From a checkpoint of a small transformer trained on Wikipedia.
Size: width 96, MLP 384 tanh GELU.
Architecture: LayerNorm before each block, rotary positions, no biases in attention or MLP, tied embeddings, attention and MLP in parallel.
Each number is 500 + 40 x the weight over its row's rms, rounded and kept within 0 to 999. Layers, rows and columns count from 0. Numbers have three digits each. The size before them is the row's rms in percent of the matrix's.

# o: layer 5 attention output (transposed), 96x96, rms 0.0824, rows 4-55, columns 64-95
# v: layer 5 attention value, 96x96, rms 0.0866, rows 5-56, columns 64-95
# q: layer 5 attention query, 96x96, rms 0.122, rows 32-63, columns 64-95
# k: layer 5 attention key, 96x96, rms 0.125, rows 32-63, columns 64-95
o4 096:595492516462488487469519524466412522449530440476482536548454477439495497450536563473450486457393
v5 110:497527498465502504508533463468499490481555504565489548489475459478523546441519470497453491497516
o5 107:483522467531523563514434493552442543518509506532497561543550532464469465522472464442478452515455
v6 094:428509522452519477476491449498604484540495556501524507471506465519526488519495483525522485541408
o6 095:524451528533576431544445476491524442544469532496492501515517502463536466497542532454472484431487
v7 099:455529474420588465469580486492571528454528494419494458526528561524490496478483512498547507488486
o7 103:522515491525550520491467529495546534551465509526430448518488497508464495597475540425564574526531
v8 124:545553512500491489424515486572491489528479515571569477493504542465481452467491500524509494452513
o8 125:521540417518491516534478569468443600454494518509508422591549465536432491518507462503481520501523
v9 112:515541480475462545479537466479595505544484497521420543521485529463459457538498552476531545513537
o9 119:563432561505463463439580537480461545481466534524431408544494491480546418487574627445485586519488
v10 091:526545594498504573515554524506567557493534426525472480464458512519450499501451499485556544475483
o10 095:595482452493523495547525516503540486485506497487449510587595480508570524567531476470517538476466
v11 095:565501429506458484537503535465466519532496420486491410533476519516412483485508488495446536479523
o11 090:493548505515470533427499508549532511499542469471555497536537444542485447528462521463478482481473
v12 098:425551451442469503480442550514511457559489490516482453525531478491525578488485471526538501513464
o12 089:508450444476489433467460483455555482533522549485498569480548475566469501544528469470529490454510
v13 113:589505535431538560465488493440543582522488523510579466502541491516453542487504574470512470550466
o13 112:482461492532462487492504525463539478449518454516572504509501484489454532539511469480478504493564
v14 100:446442552588539538431449457506579542553506519517493507493487533444532502522497561484451516481500
o14 103:500438456504461496512572513441482491519467537549489547530512483446567515482563480578527464516551
v15 123:454537496399531451513478519582486560450471439424450545493491525474526551477483506475572483469494
o15 121:468451484493506489440513519446546437587474603483519469543534489517566514499583454466447554427550
v16 111:530554538506518545521459515525482484507511554559526502520551478550544438524520457567517545440412
o16 110:462486530497527568524507528481461487474529425486506529449557521466522528462480556456506442488502
v17 092:480465481460506495530485516527555478479506545496549619556515514545535534528519553453463491486438
o17 090:483442548537490453446546433499451487541493538507487493519522495423508551476477491490513455540483
v18 112:540536440511454528456444485507505468434503459520475430497471448547546473459485538591474503527497
o18 118:450471475502464484550466489579483507540526441499531566561548457459495469496453474505476429479433
v19 100:534409527491532429516513481622460485481517475576505526532512528528527396478525445537487546515560
o19 091:495520492474490528471575592487442480543486550481468553511487506447428497464494528472538478486566
v20 105:515468431496543469508551514547550474494538513477498544494458473481520551509486437500472511497469
o20 106:511492579506542467555453493499443504520526501501455500547526487469486452477455457504384408493389
v21 103:420552495495480490549462506494473504518533467473526533523520498495599531506492424452551441454501
o21 108:472485501524532482503462459537534467556488510510514581458528577478538583481491446487490479468545
v22 097:448514505520607512498481522505504466551484473465504519495457498552556516605524422455507459467427
o22 093:497422531498476502496513528519518460546432554522510582429515549481547553500520452523539467472525
v23 123:566496413439529405468529480524565502544483512486554479479457535481509421440535559489458509499509
o23 123:504479490523415484476474536533483468540454539469524491558520504478418453533591490481473519493471
v24 117:544520525474503539556520522485441494525527499521491458517502559466489519536509503495438480436525
o24 113:465511443498486456415539482449452560475499523515561498558515509525577562440472518505504516491517
v25 092:542525478532523426487539554621548577492528497502469432525469483536474476493526467452535513494465
o25 092:580470566506533467495528477425487417533481522452458433506479532508545418536628488486470545517478
v26 104:465402517510509468517526515531474477515585387467539436496513470494504459518465484580478498485515
o26 102:497554479431517405550513499505530457536508546497566505508541453480503543498434495557517466459433
v27 103:557523440420563429478554481526505562488510468381545491523506497527538546477495512458497457443494
o27 101:382518512556519536466520505470529513535485548498530455466555490523476490536481370482486518554516
v28 093:487543463574573398606476564517543490476502539501509457524497449473464506504494536538463507533542
o28 095:512469518470538508515450506482515390434501451448481543454467470593482454490521536517612471475450
v29 103:448521513545501499449530512491585415502512491473542507456513472563460499548474523567487453502449
o29 105:593528476391565469554479549432529526465490468489477463542532514477467479528450583508524483520488
v30 109:567465485513522525561463441551472529545472480439470508543465476419485517453482533485470538478530
o30 110:444427497538409509526511511479449483530458555554551568598541523500549488516449482520484416437500
v31 112:440468590514499500531468504534515477439532463552533512495477494526598481438478426500493516441479
o31 110:470552459462543539508506474471459451515517538518479557492504531465560576534516452492531457478446
q32 129:440572493529554474460471489472499576416549544389557455545464511564479526497543479512511470480543
k32 104:484482457465520551464437415486429502476477455513527493509502462473525535469553540465590554466547
q33 089:487547517426480540481504558483516529500421540576437509449540504438459483491475484474473494543494
k33 091:512469490475490461527411498418414531438492509489513496516474548448459453491514467516531538514511
q34 103:572425547502439486512490512485514457526469498614477516451512503463504492453482514468443502552482
k34 082:497534526546519499435584545534526447556493441468409419520558515552539545498449488501436446455450
q35 117:500473561505440480516455442504474576535571519440524542533480465525469560481573547540544529458550
k35 120:497509508530474550518477439461425469465534470567542482476499466463554511539565488441523551466563
q36 116:504479543504441468512464434514508569490532506457524582489488450521463532420594549554525535472555
k36 103:459458530545563538505502427445431510471514459540506439442467491493533463512582457431494547450545
q37 109:495467590530441464516480457514455498528570465451535445484518547556437543514461519534478475487533
k37 130:438517458484471458475516544567544522482455532495504494560463558501477451510465492532515497575449
q38 075:495524468565534464513488496549438452541509429510481453501472548488517570534455509531457495505458
k38 135:534489470447487497477545604513548459514462539490487519568527551535452496422398544570501433557444
q39 106:478524449485520469474507564462515462489462495561477445537532499523475467533393508514450461531450
k39 061:461495506509557446461519500550501457505478509550484558561515527465480471526417588515475437543499
q40 065:534483473502526509499548573514505458439468564517433536472476509449568452527532473454489509546521
k40 136:486461521557469507516461437471503547480501470547526522450489469483547481564582418434529508502531
q41 117:534487504479470482526467438496498563469487512497545571474455465492524513478616478472583523472534
k41 095:518444552540459557488497459496462529487534450499550520411442433500530530509599472480497529458508
q42 159:511482517488513456521533556519515408530477508519441466534563532506486509484430530496435465515450
k42 051:489526417480532519471475464537432532465429582554524507525488463487468491468443444544501511451505
q43 073:526498480412569530534485518501560480577520506509492480508545511467489520554493538487516468530446
k43 202:502483515538475510511430418464478530510506471501544502462405460483515482531609458462523546456557
q44 102:497496443470527428485463403496493526490394511513504562462542499489538575480495545477452507471491
k44 091:567522554488467512468472525470439479536534545507449425489517441557457532519478495502541495440514
q45 103:604493585501528531483521544509530474560585486489505415497443477553461507509494431576544569530510
k45 098:380575495524470552544562482507494416526475476501523491542474544443490500475459504504451439503465
q46 096:554447499467478467548484512486498490477537500466478479534482530565451487437487530533548529553475
k46 098:485517520546531502525403473490469509464452549501477466573536474498436490484486473485461513479394
q47 092:496537518429480546524479478443465451472522494455487553503469502453471438512459522440543521448547
k47 090:526485520534555472515538565500549529476536434503478524474510529464566494462560469541516533483446
q48 088:495501524505568535505548515506481549563485440484453470484518521457594572490520483435529588488425
k48 081:524487505517453524457511590488558512579489491508538523433507473457501498457469506568440451499541
q49 093:513539508471498498506514474524449499452432520580406648545524465492473434487483510502539504468513
k49 089:537510578529519395501514518554535529514574478529419498452432444560524533439505506495484518517493
q50 087:504542434412463452505502470502485500543433547463488493505462473538481523422527490446493552483483
k50 086:457585491509595499450512525509555482494495495456424513497525446443601553480494563525500481469497
q51 102:516510496462498498490473557565505466544504504596567533543514498543468493530493468482508562557514
k51 098:508531444510556545509475455482566541505478465452481487466451484452514505474536534494456497529438
q52 099:502479468538535466469538550442511500522538465454574497526515516444479470600481497520562419566509
k52 092:519506455499501512531435453501530510532487446504518538515504515473459436463540513461459445498524
q53 090:512443506471507496523492411511529529540584498546519449517612519504509505557508526452543564474520
k53 089:539576457486450492463504581506521496533409489517521463526494513505390487493475517505448478466489
q54 094:488495472471491443479458468468541489503519475548520496478526515435531404437486569572491465471542
k54 090:499514483525528490580482567501500496444506475536523528429471479555454459563467493527552515568467
q55 103:533506483528515479383523444489498524471481498460543462458467455494482516430509464526488463480563
k55 098:478531503592482502523513477491451495564577546530452534518514533518511529529433503454485499510477
q56 091:525518559501528526521531496493441529465434468471510518466537512525473546491479458535562466437575
k56 084:477485539537480460460526435509506529452553507523506548566442494488521476531471475456484526548468
q57 093:518503596518501522553457559503496447539480441546535519469487575474500533507435483574569446499574
k57 095:507443467501510464576499515502477468517460480520519532498513505491403498504486435533564535547428
q58 092:462511529491456560537481537453554546489573511489475505533531474599462440493512491502475445500528
k58 091:458458526531501450528455503562445480529418444510561403543460511562446482468464496534529563524488
q59 097:517506512478467471513530468481526507465581522557508474551488488519466486427519508492454484518508
k59 087:403558517464457520459456525514439494465499504541514512540437559539530472451501500479471507428491
q60 102:466528508512492531501555520402537439533502517487517396458525499572536429500490471507470564517534
k60 096:512455563532551550493423534519517462497481470516515490463562566455508541583488485441501502493466
q61 098:468495379502482471500456510507519520574491509550502481512522521479521534535511547518520548475440
k61 093:560534504479469516494558529448497507509460520447562488519433461500413488436490507509484486500497
q62 098:537490505465557470470568515497444447547500491525465494485559460421481382469505461469505598466489
k62 093:537547483485480434499510527519601487475482514555516516379496482562548510574516495541491463456512
q63 086:456563538480490486504467483438542491438512556535489526440488482572517489501483519449588504440555
k63 084:549451518515489534439466533507506490522495347468475443472523459468424531517505508479501560517434
v32 096:405476510542458470360474570494561523531496444457551533501495532521545456515546542523488510556528
o32 100:503495467518550491514459460530519456487453451523482539507487503515457496505503541502495495513478
v33 098:465491528572427524513481503478434497550583438428471447515489512414492460531481481482442461591496
o33 100:551538520485559453449477522497464417482540463504522566423511471513473519512488530568471472489487
v34 107:563497464504506467488460506519474559533586549411534510472541532487508529504533448591469561517472
o34 105:538536529511476541530485513533576429431510532496524486489457533529479427498523459499510474532503
v35 097:466538570465470485471471453449541533514564486469507486543464485495570459482498516530463475555489
o35 096:522486521498477496484486445517516489493514494454454551511513468543511496483581509438475504535527
v36 105:551544548537466505501501501561549544466548549530482522511511479425443567538468513533530527571526
o36 104:488488472427437482556522492560526517476494556524461472561546523505470387510479514525509477494499
v37 113:470533493492516477511470442535507481459435520521608519489511529511430520535529543523558427510503
o37 117:516532438465597514526556542459470524507477523537453511471458439444544473460442498513446450488477
v38 110:514543467422487504422486485480472428518515495503495495506553506534533482549534465512506519512487
o38 110:522501475523499475572492557507479490484466428526482555452450454544460514420604478554511483458494
v39 107:528433539586478544452612486432458515555572442470500488554476456517527404562479518509433503516494
o39 104:528499479507490433464436500492533444414500466469533509522523535483548550517583483492530587545499
v40 102:486480450608483508530580488551474503492432475496526478498527505528509492554479546457511532436486
o40 102:489471513507587459480515492503563473502483444512556551484471461472535555491467458571500537483436
v41 092:565462458505503520512519529434512480548515478571534561521503458498467491570515555558475483553486
o41 100:459574463481488493511491453516515545484524502501463478504482500489488411448527533476504530506466
v42 109:548420491586528500439516547530521521522520579459548509499502508520491566419493453517478518448557
o42 107:481474527473494491567436524598489521483540520511501448567495514446434454475395526504537519515558
v43 098:546512542525535488544491512561489516423540497541511495441504548522500503487485557419448541477496
o43 102:496460521563490477574516481509508503506518411483573567446491492483522539479491515583472406456465
v44 100:544386505471514542511516483495422451459455490551444520523483500508543476497488520493503512499525
o44 102:560513555444453483448549473412457552526548480456445500524547538518485547493519510454464488465526
v45 090:409505556481563497483568507520482514576509526463474474494518511530487529505550499500499466500538
o45 092:489428503506436489496491468575496400485492476582508557426478426495490535516591501524500481439519
v46 116:571542440490481468494552490582522553544522511436560500526485481478503634551494530503508495546507
o46 121:514510446476391465523506505499498540485453537597484499600464511495480413494444512529519504540531
v47 101:495514482540503549552451497490503582484455510550463557555500519466466523435527510477465453547550
o47 099:477513497495527497495466508480480489541498586445485456434495567504490511505400444507518412551546
v48 107:515487488546500475524509570570514478446517506470463505518510469526526552448495469507516554508519
o48 100:516481585501446541543541519543522525572483476474493431530519496497475368495565478474487474469486
v49 077:565540471504489482446506519494607533539595534422551473534501511453484470409531461549510482531483
o49 077:484527506494498564512500505449446526475564544541504511500524522489565482506447555485492399465552
v50 105:466533524438567502449552465464403546467561553481452554495546496521526481494516514496491491504487
o50 110:464603455561513543450484494479451545475521504529475516538481445493482562470557462486509460553542
v51 104:468464409493548466516611472484501469616480463502481508534501494462497522526533501524433507543485
o51 106:476504460502422544491453511506502452447495497597520450515441487492478455493594535546551537575510
v52 092:492525543520441526416493552471467507494502411484521471482509498563479466511508482510446493507482
o52 098:526525537513545463433504444537524415510591443455542524484454474495474491545536495456424484534449
v53 117:484496497532528493533497503475475487495442552516521435530535531532471393431529522445455492545480
o53 111:483510564518586460468505473501476459523561478458501532458511448495528578485404526523481474517434
v54 111:513577552528466506545548527518562529554466549481483517489485532507429544556474512534535530465496
o54 115:525512444528518454476537558480483514491488543456472519559464514541426518518392493514521553506478
v55 103:524571487474518507414530549531398449449545507416549581479494536522503502480494475491500483534489
o55 096:539540443512579550415508496509489543450434509498498482524419497526503430508500490548496494559472
v56 098:478532468481496419496574524548479477495512472526494523512482511497493527542525446530518497456526